config.yaml
n_kv_head: 5
activation: "silu"
norm: "rmsnorm"
rope_base: 10000.0
extras: ["capped logits"]
init_std_down: 0.0
lr: 0.0083
beta1: 0.9
warmup_steps: 200
schedule: "wsd"
Each number is 128 + 24 x the weight over its row's rms, rounded and kept within 0 to 255. Layers, rows and columns count from 0. The size above them is the row's rms in percent of the matrix's.

# layer 2 MLP up, 1280x320, rms 0.0888, rows 689-731, columns 80-159
size [ 92 103 102  99  96 104  93 105 104 109 104 106 101  99 100 101 101  96 104  94 102  96 108  99 110  93 104 100 102 105  98  97 106 103  99 110 103  95 103 102 101  97  99]
[[108 103 148 122 136 158 146 165 109 113 144 136  93 145 140 138 128 151  95 105 103 130 106 134 135 141 156  98 101 160 122 145 141 149 144 163 123 138 151 142 139  99  97 109 130 147 144 151 141 137 103  94  91 119  90  95 125 105 149 152 145  97 158 159 104 149 129 128 121 128 156 168 134 114 138 121 127 168 101 153]
 [169 134 178 145 140 118 126 147 108 126 144 140 118 178 132  83 115 117 164 121 167 118 123 121 134 132  94 173 115 137 108 130 147 137 107  88 141  97  81 137 121  98 113 174 116 137 138 129 118 110 129 171 122 126 130 111 167 122 148 145  90 123  90 131 107  93 141 131 106 126 139 112 101 103 101 128 117 138 129 112]
 [115 108 111  88 159 136 147 175 138 112 141 136 106 139 150  86 184 139 106 117 163  93 117 144 178 142  98  81 132 147 161 110  85 127 142  91 116 132 133 132 136 174 135 117  85 152 127 106 136 108  92 144 136 150 129  99  92 124 127 174 150 103 103 132 136 120  83 137 117 154 142 141 136 105 126 122  86  70 166  96]
 [113 112 165 111  97 117 109 114 138 151 139  76 116 128  92 140 120 151 130 147 136 133 158 161 109 139 109 194 117 139 133 117 122  97 123 147  89 177 143 132 114  87 129 153 156 133 154 113 177  82 159 133 103 116 126  99 116 118  96 148 160 123 115 151 141 144 135 147 146 108 112 157  95 110 119  80 172 111 151 135]
 [116 100  96 127 139 127 128 136 161 130 145 122 111  65 109 184 115 168 141 135  81 131 137 151 123 133 104 138 140 135 100 176 125  79 103 136 125  79  93 134 111 181 125 107 128  69 134 150 115  93 158 143 141 143 131 101 162  90 153  89 141  98 138 123 121 140 102  82  86 155 105 135 115 104 140  98 121 111 121 163]
 [145  91 129 175 146 141 144 150 157  60 140 155 137 143 113 143 173 139  85 155 121 123 142 154  86 126 124 140 142 130 111 132 105 135 111 132 123 124  95 145 160 154 129 115 131  97 113 144 108 116 119 107 131 114 116 108 123 123 105 156 114 129 105 174 169  87 129 121 109 152 122  90  90 118 109 133 144 157 136 126]
 [128 138 116 173 122 125  90 124 131 109 106 124  77 133 130 165 113 111 114 102 105 123 112 130 147  81 120 130  98 126 101  98 155 164 116 127  99 121 135 161 134 112 159 152 141 121  87  96 129  99 132 127 135 191 151 107 148 150 117 122 121 148 121  62 141 140 122  96 101 147 106 126 132 119 141 104 128  99 148 141]
 [138 148 122 147 105 141 105 133  99 122 131 121 161 132 148 133 153 161 119 122 129 131 119 153 132 116 108 113 129 155 147 117 119 161  99 131 127  99 147  67 117 126 108 150 110 166 133 132 155 102 111 103 130 144 148 155  85 147 110 133 140 128 112 191 171 121 147 113 104  84 123  89 123 126 125 130 116  92 148  98]
 [122  96  86 160 121 111 171 114 151 146 166 165 146 150 122 140 105 150 162 173 135  98 193 128 132 123 122 109 140 153  88 134 114 144  94 135 106  77 127 144 105 113 134 128 165  91 144 138 148 151 114 125 144 153 167  92 119  85 128 150 105  80 187 111 132 152 129 129 114 113 113 117 106 125  91 106 141 141 160 137]
 [122  88 123  87 151 163 155 167 135 110 117 173 121 136 113 150 132 125 111 114 122 149 116 127 141  84 137 123 153 155 162 165 135  95 123 125 116 135 104 112 132 138 116 111 113  94 126 147 183 187 144  85 114 150 139 133 150 113 139 114  84 117 134 123 120 116 131 117 132 155 128  89 104 133 173 113 100  99  85 141]
 [141 119  96 172  98 109 151 118  98 111 143 139 140 103 149 135  94 123 165 152 111 111 156  88 165 154 154 121 102 136 131 146 139 156 152 115  77 139 133 152 162 150 133  89  88 118  99 130 151 143 135 160 134 126 102 137 110 121  90 121 156 108 147 149 116 129 132 112 117  74 103 131 141 145 115 142 103 121 189 149]
 [126 118  98 159  84 160 147 127 138 124 159 129 127 121 145 150 122 127 125 125  80 153 124 144 153 174 133  98 138 128 139 121 115 130 120 129 136 100 101  92 136 142 143 159 133 106 108 140 137 116  75  92 100 149 130 105 134 125 147  98 148 131 139 121 119 151  93 124  96  80 148 112 109 109 158 122  76 131 122 122]
 [138 115 178 104 126 131 109 169 107 139 152 152 126 134 156 127 170 141 148 152 104 164 136 117 153 130 130 147 107 152 100  82 142 100 117 129 157 140 136 166 127 137  97 119 127 124  89 115 114 127 142  88 118 116 101 126 117 130 160 140 109 109 118 153  74 119 124 123 144  93 130  88 135 112 121 141 104 153 130 142]
 [165 126  73 144 113 150 117 121 135 112 102 108 175 164 110 119 117 110  87 142 165  94 133 107 133  87 103 151 133 150 101 122 112 118 104 174 151  98 115 114  98 103 142 103 107 110 157 196 135 121 170 100 145 135 148 140 181 129 123 131 187 102 130 123  80 132  95 145  89 109 136 138 217 180 139  85 107 140 144  99]
 [137 122  99 126 184 128 115  97  99 158 163 128 142 169 126 124  89 155 180 152 143 174 128 170 102 127 136 188  97 142 193 133 137 158 101 145 110  81 148 114 115  92 128 161 104 115 149  98 101 126 128 136 147 133 107 147 122 143 112 157 126 108 142 108 174 108 111 106 107 116 119 129 119 142 169 172 126 137 113 145]
 [130 165 179  99 173  92 129  93  99 114 138 119 139 145 130 156 112 138 130  94 162  94 120 100 136 122 155 111 138 142 169 139 154  65 125 103 144 153 119 123 142 167 108 115 119  95 127 116 166 122 116 137  75 137 151 121  86 133  88 161 115 128 107 110 119  94 121 112 179 100 114 118 128 142  98 122 154  99 114 156]
 [171 156 104 128 142  74 145 141  82 165 156  98 157 113  79 134 133  75 108  91 162 118 149 150 137 124 100 109 161 127 179 120 140 102 108 152 160 112 115 120  90  84 120 141 102 171  85  73 133  71 140 132 158 140 120 129 155 154 161 121 141  88 127 152 177 151  79 135 150 132 123 113 145 128 140 126 136 120 109  99]
 [138 112 130 157 130 112  84 115 143  98 108 145 136 152 149 116 123 163 120 118 130 127 118 135 124 145 111 119 126 141 134 125 161 116 167 118 100 144 111 130 167 123 104 112 139 153 130  99 141 123 125  86 144 139 113 100 105 106 147  60 115  95 131 157 102  94 142  92 162 132  88  87 108 157 105  91 154 117 134 155]
 [134 131 141 144 118 102 170 156 123 134 135 153 150 125 110 123  77 143  97 118 131  89 113 147 146 142  84 168 145  81 103 114 187  93 154 108 107 109 130 105 107 135 134 129 102  98 127 156 133 137 126 118 123 125  94 143 104 105 105 121 144 172  92 102  90 141 149 135 154 108 109 111 136 161 101 125  81 134 113  97]
 [116 157 131 111 135 125 127 138 121 144 168 140 139  97  75 155 120 157 198  82 118 110 139 129 132 173 138 152 164  81 107 130 147 147 103 126 121 100 152 109 139 108 101 119 142 108  88 101  96  88 156 135 115 120 106 108 117 127 116 122 138 104 180 110 138 156 131  92 160 142 145 119 170 135  95 140 135 163  98 119]
 [143 128  86 166 113 135 144 134 140 127  86 107 117  86 119 126 114 113 125 142 128 147 131 144  74 161 130 178 144 113 146 178 143 100 129 154 133 163 117 106 169 123  99 126 143 150 101 166 161 122  78 126 145 135 166 137 104 128 160 125 164 129 112 143 167 121 130 103 155 120 117  99 108 123 155 118 150 107  90 144]
 [145 130 132 184 118 118 127 149 179 150 190 162 149  99 149 113 117 128 122 106 103 111  95 135  73 108 118 150 126 141 115 173 123 185 129 140  97 107 140 103 168 150 143 138 126 126  94 146 100 163 118 121 149 124  83 121  92 169 161 109 107 113  52 113 110 137 148 172 141 172 132 116 155 151 102  97 107 133 160 100]
 [141 142 148 163 132  84 120 133 162 113 116 137 165 111 150  97 144 140 198  93 120  92 169 128 156 157 117 113  91 124  87 152 114 107 148 122 106 107 160 121 145 153 135 122 110 176  91 107 155 171 131 107 153 132 123 105 122 130 106 119 127 106 126 132 110 131 149 129 148 114 118 130 154 195  95 133 131 158  91 135]
 [134 143  98 133 117 108 154  95  61 110 113 135 130 123  91 130 132  99 117 111 103 113 150 140 190 121 113 128 110 152 146  85 119 108 156 150  98 105 162 112 107 109 103 122 144 132 143 115 142 129  80 102 170 136 107 141 136 157 119  90 108 139 142 111 159 128 111  97 106 127 167 108 162 104 136 151 100 122 127 124]
 [179 181 118 117 109 121 134 151 161 147  80 122 157 150 137  99 149 123 143 119 120 149 129 120 139 141 137 132 116  90 131  97 147 128 105  96  97 113 137 180 185 118 129 126 129 146 124 141  87 125 132 109 132 146 146 133  72  88 153 147 135 130 118  87 140 132 123 131 125 119 124 107 143 126 119 126  96 133 149 106]
 [112 112 110 141 112 154 126 103 111  74 115 118 104 135 127 137 153 133 156 134  86  70 146 181 138 127 119 140 130 133 111 146 153  98 148 104 112 112 143  93 105 158 170 126 175 145 186 157 145  77 136 103 139 160 151 115 121 130 137 150  89 117 121 133 119 120 118 138 152 133 160 123 135 105 129 146  76 154 126 141]
 [129 173 139 117  59 142 105 155 132 141 148 121 119 104 103 129  99 130 117 141 118 142 115  93 150 126 104 120 128 138 118 136 144 131 126  84 118 114 107 121 135 129 137 152  95  96 147 120 102 113  93 161 130 154 148 149 117 148 146  99 107 138 161  95 113 120 131 174 114  74 151  97 110 131 140 160 124 114 145 152]
 [138 153  87 191 145 105 189 124 113 129  95 131 134  86 119 166 104 104 113 107 118  96 160 167 118 114 142 121 122 127 130 141 154  96 132 136 124 149 121 131 135 138 140 120 144  95 107 120 124 129 133 126 136 118 149 105 101 131 170 132 133 116 103 156 148 143 137 149  97 154 139 149 142 144 114 142  77 145 131 161]
 [121 112 152 103 105 124 138  75 133 164 114 140 143  98 123 169 104 156 152 127  99 108 137 145 168 102 156  94 151 117 103 144  94 135 141 139 151 167 126 164 158  92 147 160 117 114 127 152 139 105 130 118 116 115 124 127 164 121 144 107 117 156 130 154 125 155 143 177 173 153 121  84 134 141 143 167 141 152  97 142]
 [ 68 111 125 130 144 120 154 139 110 137 147 109 152  79 129 169  93 134 174 153 127 121  97 121 147 150 155 126 118 130 125 117 116 153 101 116  95 118 131 146 154 142  96 109 113 116 161 123 157 114  91  92 144 104 111 155 119 136 142 141 122 132 133 196 145 123 144 149 131  76 132 111 148 114 117 111 146  97 130 164]
 [148 148 128 148  95 133  77 131 142  98  81 165 115 129 146 134 121 180 122 139 116 130 129 116 103 159 127 148 158 107  94 129 129 107 144 112  95  87 111 100 128 132 123 101  94 127 117 129 134 136 136 154 122 168 125  83 140 116 153 104 109 115 135 140 140  95 118 119 139 134  98 117 100 126  91 138 116 158 124 135]
 [175 118 136 169 145 114 108 138 144 110 106 143 107  94 137 125 118 137 127 112  83 107 125 120 165 106  93 139 151 129 164 187 144 124 152 137 113 160 143 135 101 161 117 140 134 167  83 131 152 130 176 130 155 139 119 117 104 145  89 107 136 159 116  88  94 154 119 125 134 156 123 166 133 145 145 124 128 106  77 154]
 [140 118 163 161 144 139 159  85 146 109 144 138 111 108 109 140 140 129  95 145  53 163 135  93 145 108 126 127  69 161  94 139 124  89 115 146 111 111 102 154 124 140 147  97 145 152 125 136 151 146 120 142 151  94 133 138 134  96 121 145 142 104 150 131 123 142 114 128 124 110  78 139 111 147 163 140 111 127 112 144]
 [139 151 122 168 106 137 112 119 151 113 111 145 148 164 125  87 153 139  89 140 143 154 144 122  84 151 103 130 141 121 171 131 151 144 137 119 125  89 171 122 170 131 143 102 119 160 123 103  95 114 153 127 142  93 112 186 127 172  83 183  93 109 115 101 150 122 130 128 112 121 126 148 156 134 118 116 124 130 134 144]
 [108 107 120 120 157 142  75 119 169 199 188 137 168 160 103  97  82 131  88 142 131 121 110 165 151 121 120 106 121  92 162 135 143 115 150 130 125 135 102 104 121 119 144 148 122 104 103 147 121 167 120 108 107 129 123 136 115 164 142  89 148 173 129 146 108 116 112 161 115 153  99 116 105 101 152 139 144 150  97  99]
 [159 160 137 118 144 106  46 164 154 111 117  99 155 181  99 129 124 105 152 114 104 137 123 155 154 127 126 137 103 117 156  76 150  76 111 139  60 157  88 136 144 124 141 110 138 131 163 126  88 100 143  95 120 109 127 143 142 152 121 135 144 121 166 107 132 121 104  86 151 119  97 111 179 140 145 152 135 134  81  97]
 [128 132 103 168 149 145 140 160  94 164 154  53 201  95 107 154 102 117 131  91 137 160 134 134 143 134 113 123 119 150 164 119 132 120 146 149 121  65 140 153 133 138 155 129 120  83 133 125 115 133 145 121 120  88 136 107 152 122 102 109  74 152 190 119 108 130  94  91 161 109 148 112 136 103  86 107 119 173 139 134]
 [111 163  97 108 138 114  96 110 158 105 154 127 115 162 114 162 113 185  80 112 111 112 137 134 138 130 107 111  80 126 169 124  77 145  77 130 120 104 135 104 100 114  89 125 173 131 141 124 130 126 118 136 113 150 146 115 173 123 130 140 105 169 162 131 113 134 136 137 148 134 100 150 108 100 127 138 185 132 159 120]
 [136 135 151 142  92  92  46 156 129 120 130 107 148 166 123  86 161 118 156 110  90 139 107 121 150 131 113 156 129 144 109 153 123  83 100 103 129 143 107 111 147 129 119 116 132  81 122 116 120 112 150 102 128  82 108 148 141 138 161 137 134 158 117 126 141 115 113 140 164 149 133 128 158 161 129 100 149 137 102 142]
 [169 120  95 106 116 136 151 137 143 137 158 142 146 166 159 154 123 156 101 141 140 128  97 139 135 141 165 161 129 140 146 135  98 125 103 161  99 169 110 124 140 128 162 111 141 164 113 134 111 114 132 154 161 117 140 135 137 100 155 129  93 151 143 121 124 110  86 122 140 100 112 140 112 128 155 149 142 147 129  94]
 [132 125 181 136 140 110 176 141 107  91 114 100 183  89 116 145 133 149 150 144 139 108 124 153 137 109 160 154 111 161 133 149 123 151 136 104 127 120 136 125 175 111  80 126  96 131  99 109 152 126 111 126 133  92 126 116 159 108 128 130 139  86 106 156 154 109 138 148 132  99 135 136  85 125 161 137  93 123 151 109]
 [152 113 128  82 156 176 139 185 108 132 112 130 151 150 104 155  81 106 176 120 164 102 141 136 130 116 154  91 118 145 109 152 146  78 150 119 143 138 144 123 135 172 144 140 117 108  91 136 127 142 125 146 121 134 154 145 131 117 120 134 159 129 116 161 114 106 115 103  90 126 145 112 142 138 122 108 138 119 140 152]
 [147 158 148 177 124 149 152 118 113 190 131 116 125 139 127 160 107 143 124 134 147 127 143 114 117 119 126 140 115 100  95 177 109 119 128 152 122 106 116 139 126 167 168 110  84 133 104 150 107 169 135 122 131 120 164 123 117  98 117 150 117 132 146  95 107 119 124  96 120 116 143 113  89 147  99 132 122  89 153 126]]
# layer 2 MLP down (transposed), 1280x320, rms 0.0427, rows 689-730, columns 80-159
size [ 93 102 102 104 100 113  85  99 107 116  98 102  97  96 102  94  99  97 106 101  98  94 101  96 105  99  96 102  99 101  97  92 109  98 102 100 105  97 100  98 103 103]
[[102 109 140 137 109  99 107 140 135 133 152 145 122  80 123 181 122  84 147 137 101 152  80  91 119 140  86 127 103 145 117 119 160 127 115 121 144 156 125 140 104  87 125 138 113  96 109 121  95 122 160 144 146 179 115 153 152 135 146 134 102 148 137 132 130  91 122 128 127 118 136 162  85 167  98 140 106 118 109 122]
 [111 117 116  83 126 141 128 106 121 127 123 149 150 135 139 124 164 162  95 173 157  65  72 166 124  75 122  96 130  89 120 105 104 184 143 132 113 146 134 121 130  83  71 118 137 132 140  78 150 173 155 111 166 144 109 176 139  81 142  99 147 125 129 142 103 117 130 105 148 162 141 134 138 133  89 129 136 130 155 104]
 [146 131 170 112 109 168 113 166 106 141 129  99 153 151  93 125 144 114 149 158 114  98 115 119 118 161 118 166 127 113 140 132 133 133 162 168 118 151 142 158 132 119 112 132 134  98 106 176 148 171 158 108 119 145  90  79 137  69 100 133 117 137 149 125  90  86 125 154 159 119 138 107 144 108 145 171 116 178 129 169]
 [121  82 117 136 171 108 135  99 103 156 102 124 104 128  98 126 103 116 107 127 157 171 105 162 171 115 102 202 118 173 136  99 145 145 119 135  91 151 136 102 122  75 136 149 164 151 146 127 147 149 118 123 104 117 122 124 125 142 105 166 202 156 163 147 114 172 134 155 123 132 114 144 154 132 124 153 141 151 147 170]
 [122 145 149 121 154 164 150 138 151 141 124 127 129 124 132 108 157 155 119 145 127 124  99 113 161 124 131 126 128 194 101 105 123 149 150 129 108 152 161  55 159 127 129  80 108 148 164 109 119 135 124 132  90 113  95 129 136  84 130 175 123  79 172 142 138 159 117 130 121 154 148 168 139 127 106 157 116 111 166  94]
 [ 70 118 160 128 115 114 136  93 137 105 107 108 139 170 126 122 122  80  89 174 109 111 137 155 114 134 144 145 133 123 123 138  70 136 138  97  98 129 142  85 153 145 126 157  98 104 106  90 131 142 124 165 116 109 137 148 154 165 142 134  93 160 137 140 178 112 159 120 118 176 103 149 118 147  91 120 121 108 102 166]
 [119 118 122 110 116 137 164 161  87 142 120 135 120 131 146 136 141 131  76 154 137 131 144 119 132 141 155 122 132 114 150 190 105 108 114 150 100 113  89 105 113  93  84  93 101 149 138 124 157 123  80 157 118 125 102  89 164  62 115 129 184 109  97 139 138 130 122 155 128 166 161 145 138 134 138 129  96  98 115 113]
 [116 128 153 148 164 110 129 126 117 152 120 133 134 119 112  76 128 117 160 124 118 124 103 148  68 145 146 140 117 153 135  97  80 143  84 133 145 178 111 116 110 133 165 137 119 155  89 154 118 155  91 169 143 119  94 110 150 161 133  96 141 117 139 133 118 161 162 122 124 156 121 158 157 155 123 149  83 128 128 169]
 [152 109 105 132 164 141 118  85 144  81 136 147 125 103 122 138 149 150 135 104 110 137 115 137 157 147  99 159 158 156 122 116 189 139 152 133 106 111 119 122 144 115 140 158 180 138 133 126  96 124 138 120 133 134 122  86 135 186 117 135 109 117  88 115 117 155 121  78 106 111 150 129 138 153 140 121 133 121 129 152]
 [134 125 116  89 119  83 112 146 133 141 120 120 112  99 161 123 134  84 123 143 136 153 156 130 139 134 136 153 123 166  84  75 131 137 113 122 105 148 134 143 114 143 143 131 135 132 102 156 160 105 179 100 116 104 118 161 111 147 155  65 120 166  58 111  88 145 120 151 130 139 148  83 148 124 148 139 153 176  95 114]
 [126 132 103 123  99 104 116 126 139 187  79 154 118 119 128 144 119 148 120 160 116 137 126 134 137 114 144 104 123 120 141 133 149 121 125 123 139 141 127 125  94 129 159 148 131 155 138 128  88 130 133  81 138 126 160 123 101 110 204 149 171 150 136  93 118 114 122 137 119 128 160  84 110 138 109 135 114 151 137 110]
 [138 126  86  98  89 162 102 108 104 161 103 123 118 142  72 124  88 164 143 172 118 138 150 131 109 103 113 115 167  86 119 141 129 141 119 121 138 142 140  95 132 160 125 111 117 127 131 107 131 136 103 156 129  98 146  83 168 141 129 107 133  97 134 120 130 129  89 155 100 142 144  99 143 126 133 120 120 132 125 149]
 [131 145 120 116 116 166 162 125 111 107 108 114 127 131 130  74 135 122 123 163 105 118 146 109 113 131 146 113 127 119 144 136  95 192 156 143 158 140 116 109 123 152 167 101 114 100 117 164  95 136  84 128 165  94 161 109 126 142 134 125 101 131 151 147 116 144  90 166 121 151 138 159 134 156  93 107 117 117 136 145]
 [ 80 151 135  98 133 181 138 111 100  92 159 121 140 109 106 188 143 129 147 113 124 152  96  79 103 134  96  85  90 119 112  86 144 105 137  95  87 147 110 102 137 134 131 137 134 138 154 133 140 121 133 117 124 108 128 107 120 157 114 156 157 132 103 146 132 145 132 137  96  89 135 105 103 130 139 168 160 131 162 108]
 [124 112 114 123 140 195 131 142 102 127 166 137 121 114 112 175 147 136 122 144 108 144 121 165 114 129  87 116  99 145 138 111 173 135 133 152 151 121 103  78 103 115 110 118 116 123 147 102  87 143 131 157 124 123 122 147  87 153 105  62 114 126 162  86 132 122 138  75 109 160 131 132 100 113  92 119 107 145 147 137]
 [124  95 116 140 100 134 149 151 111 144  86 134 133 116 113 136  86  69 174 108 140 119 120 126 116 114 108 128 128 141 152 136 137 109 126 146 137 146 161 101 138 100 132 116 101  73 123 152 125 141 171 150 141 148 138 143 129 143 137 178 141 170 122 136  79 152 149 112 136 132 135 130 150 144 168 140 136 119 149 158]
 [ 85 123 129 153  93 133 139 118 116  96 145 109 129 103  85 133 127 185 158 132 163 144 110  84 125 149 123 146 120  95 136 115 134 144  92 118 193 170 151 129 135 161 108 141  98 133  88 140 110 136 118 102 142 163 106 134 158 110 135 176 122 141 117 193 102 120  98 111 130 132 105 138 101 123  72  92 160 127 120 144]
 [139 125 158  76 104 137  77 110 122 153 165 130 141 134 128 128 167  75 105 142 149 172 119  85 146 133 151 153 117 145 123 132 138 106 101 140 119 114 130 133 141 123 147 142  96 124 128 166 153  89 116 103 133  79  75 125 135  86 123 155 139  95 138 155 179  92 144 143  90 104 154 124 122 116 153 142 168 149 134 111]
 [130 156 140  86 117 120 147 109 136  99 106 143 130 143  82 129 115  82 119 128 113  64 123 165  96 141 141 125 132  99 166 150 123 125 134 119 133 162 160 102 119  97 148 119 134 125 120  99  98 144 114 127 172 136  74 103 113  95 153 132 122 116 144 160 113  78 121 113 141 112 112 102 145 144 134 138 105 155 110 114]
 [117 128  88  91 132 145  95 135 133 117 172 169 143  72 114 100 143 119 111 122 155 174 145 172 112 110 116  73 125 139 124  92 126 182 134 123  66 123 127 118 128 148 138 105 157  94 104 130 121 157 139  89 119 136 110 136 119 125 120 147  82 150 137 149 140 109 108 118 163  88 133 146 150 124 147 115  94  92 137  88]
 [115 125 159 131 121 106  47 119 113 184 129 151 112 144 121 146 140 148 138 119  55 174 139 133 138 179 118 114 152 152 119 116 152 169  71 152 111 159 144 121 120 155 123 139 156 155 119 135 128 159 145 130 132 120 147 122 131 147 149 128 105 135 135 124 162 120 162 111  90  89  97 107 140 151 139  80 143 123 111 124]
 [158 116 135 117 125 102 147 101  82 105 107  96 112 158 131 148 143  90  86 118 146 130 136 152 137 140 103 121 120 115 128 101  80 115 163 144 130 113 121 113 130 124 102 103 152 119 160 148 141 156 116 133  78 140 146 117 115 126 158  96 157 144 184 140 131 143 122  79 123 165 131 130 142  79 167 183 115 137 137 124]
 [ 92 115 131 115 103 119 104 126 150 120 121 155 172 118 100 131 103 151 135 104 128 106 145 140 126 169 141 113 114 117 127 148 112  87 139 114 132 120  68 130 103 119 139 151 132 132 120 183 150 147  97  92 116 122 124 134 115 150 185 139  98 131 112 109 132 111 133 141  91 160 186 172 130 110 172 136 141 163 103 156]
 [123 121 128 135  90 188 115 105 187 114 106 152 118 117  97 144 137  53 177 171 146 115 103 115 151 102 128 103 151  83  96 118 166 117 110 113 139 140 141 154 142 149  79 157 103 123 136 139 132 153  94 138 186 104 116 134 157  99 123 146 115 118 131 158 141  81 144 138 179 123 115 121 145  86 138 160 151 142 118 147]
 [ 94 135 132 131 129 106 183 109 125 135 129 104 101 144 127  98 133 120  93 137 117 136 131 137 109 155 107 124 127 161 122 166 137 138  90 111  94  90 140 115 125 123 153 143 211 133 180 110 132 146 104 127 162 132 133 110 140 138 153 167 135 139 171 111 122 144 146  85 137 123 145 132 132 109 127 114 102 102 112 196]
 [149 136 152 129 117 119 123 111 142 120  94 118  73 156 140 123 163 132 155 126 105 124  92 111 129 111 128 108 104 137 137 128 123 105 125 135 163 105 151  75 129 154  99 131 144 118 139  98 186 138 107 151 124 150 101 144 123 136 137 125 162 101 161  84  87 170 122 147 137 151 153 123 157 120 115 164  81 165 133 131]
 [123 106  94 103 103 115 147 120 118 125 150 113  84 132 124 173 153 141  78 168 122 138 118  91 163 124 120 135 130 123 144  86 121 142 137 158 185 153 126 131 143 161 173 132 134 115 120 119  27 146  90 136 103 130 148  95 132 157 142 124 106 111  97 117 139 125 142 163 106 141 100 122 123 136 136 108  85 128 159 154]
 [113 145 164 124 148  87 144  88 108 155 123 148 158 109 127 139 127 158 112 119 121 121 135  96 116 130 131 147 130 130 130 112 162  92 118 120 115 158 148 143 170 107 141 178 141 179 125 122 122 126 122 146 180 111 113 158 140 121 133 169 162 146 145 139 134 122 133 116 118 156 131  99 153 135 152 126 124 148  99 124]
 [ 97 127 128 140 134 151 127 136  97 111 138 132 142 130  95 125  93 135 127 114 112 101 117 161 134 129 159 139 126  79 141 162 136 113 108 119 152  95 117 106 159 116 136 117 141 119  62 142 117  86 139  96 121 137  94 143 122 154  75  42 147 141  93 149 130 201  88 120 120 110 135 140 129 151 179 123 169 138 126 169]
 [110 126  94 114 106 116 125 107  99 135  79 150  80 142  88 133 140 131 158 120 141 143 111 155 133 127 131 141  94 131  86 110 144 163 112 114 138 111 124 130 120 122 167  92 113 110 156 148 126 104 167 103 128 104 112 126 135 189  90 136 125 163 107 105 128 157 160 113 113 130 115  87  83 144 134 130 157 149 127 114]
 [126 129 108  96  98 119 120 111 124 139 130 115 114 125 155 157 113 146  95 152 119 145 110 116 139 104 139 108  89 102 102  95 116 133 121 147  82 145 135 119 162 120 130 143  97 139 103 141 106 121  98 147 130 131 185 109  90  94 120 169 139 165 112 150 116 140 131  49 147 144 102  85 119 149 121 146  97 149 147 151]
 [ 93  77 140  69 134 107 111 144 100 116 119 123 146 106  91 124 151 140  78 126 117 138  72 156  92 127 110 102 128 159 109 101 167 142 131  99 126 134 137 156 139 122 110 101 164 136 172 131 113 164  95 123 114 116 134 159 107 124 118 138 141 113 124 153 112 153 137 113  95 114 123 125 101 156  96 152 110 152 160 157]
 [130 103 120 150 165 102 113  68 115 106 122 111 109 158 137 140 151  97 132 138 104 117 118 123 111 155 150 112 142 120 105 150 147 118 122 168 130 150 103 147 100 133 175 172 161 162 154 129 120 152 134 137 172 152 139 108 140 120 117 110 149 142 150 125 125 126 139 174 123 144 132 157 134 175 106 129 150 119 111 120]
 [117 122 124  99 101 147 190 110 121 129 138 164 149 146 113 119 113  65 133 149 154 135 140  96  97 133 121 149 147 131 147 124 137 106 160  95 157 139 147 131 124 116 133  92  93 105 140 130 147 154 103 133 122 117 166 142 141 141 115 181  85  76 117 153  85 112 100 119 103 188 148 131 140 142 162 118 108 109 134  79]
 [159 171 139 121 111 146 161 165 146 129  96 134 143 138 149 124 121 133 156 133 151 138 117 158 100 102 117  89 121 124 131 125 143 110 108 161 145 155 117 132 163 135 125 161 116 118 160 112 171 106 152  84 138 141 117  98 129 103 122  88 135 164 169 159 152 169 143 152 113 137 133 201 138 134 162 161 148 122 129 159]
 [109 128  79 107 141 112 140 143 131 122 103  67 102 166 138 109 187 146 159 139 147 130 121  90 155 169 135 142 124 102 118  85 119 122 133 125 107 152 102  99 108 112  99 152 149 114  97 130 133 146 127 136 143 143 149 123 163 126 111 124  73 130 103 116 115 147 117 131 110 117 160 130 121 117 102  96 106 122 113 123]
 [180  92 102 157 120  87  77 171  85 141 139 128 102 187 143 138 120 116 125 148  96 163 134 126 133 102 128 137 118 134 131 128 115  91 110 154 123 108 114 166 139 116 121 135 153 110 131 110 128 112 142 139 166 131 135 119 160 125  98  99 142 171 128 121 158 138 150 125 154 127 109 150 156 128 139 116 110 115 138 150]
 [103 139  99  92 143 126 183 151 119 129 135 159 161  81 117  89 109 108 132 142 105 128 105 145  82 134 100 106 117  99 120 155 138 154 166 130 131 134  80  87 139 111 108 101 114 144 115  72  95  92 109 115 136 119 117 156 126 150 121 187 132  75  75 153 126 157 137 114  89  98 139 105 135 145 165 150 123 124 140  90]
 [147 119 144 158  94 124 157  95 138 133 123 125  97 108 113 140 100 100 122  93 131  98 129  95 114 144 114  95 129 112 111 127 131 148 120 167 142 114 112 122 146 169 127 138 129 149 145 127  93 149 166 114 120 134 126 119  91 162 141 175 116 105  85 158 175 131 113 126 113 130  69 172 103 171 155 130 112 135 134 108]
 [117 107 115 103 164 124 132 113 149  99 150 157 130 132 154 187 112 146  71  87 129 123 150 129 100 136 190 127 102 102 116 172 134 180 136 108 119 135 151 113 126 132 145 139 163 161 136 131 110 112 130 121 128 130 106 140 114  87 120 156 150  75 141 152  82 126 136 153 122 139 120 145 156 116 122 151 122 142 108 103]
 [123 173 156 127 122 141 156 128  87 145 137 186 137 146 136 115 126 116 123 145 124 152 166  93 130 149 158 122 168 134 112 141  86 155 137 131 120 116 138 177 140 137 126 118 131  90 105 138 123 140 106 155 103 147 108 125  96 169 159 108  96  88  80 116 130 168 153 141 181 151 122 132 115 111 123 164 134 117  90 129]
 [159 137 130 115 129 103 130 136  86 137 111 104 135 164 149 142 110 124 141  82 129 127 123 124 149 140 134  88 131  75 129 134 126  90 129 119 138 113 141 119  55 130 107 144 144 109 107 116 114 113 183 115 102 141 130 103  82 118  63 106 129 163  73 140 167  90 153 144 117  76  82 141 119 116 110 133 138 145 148 137]]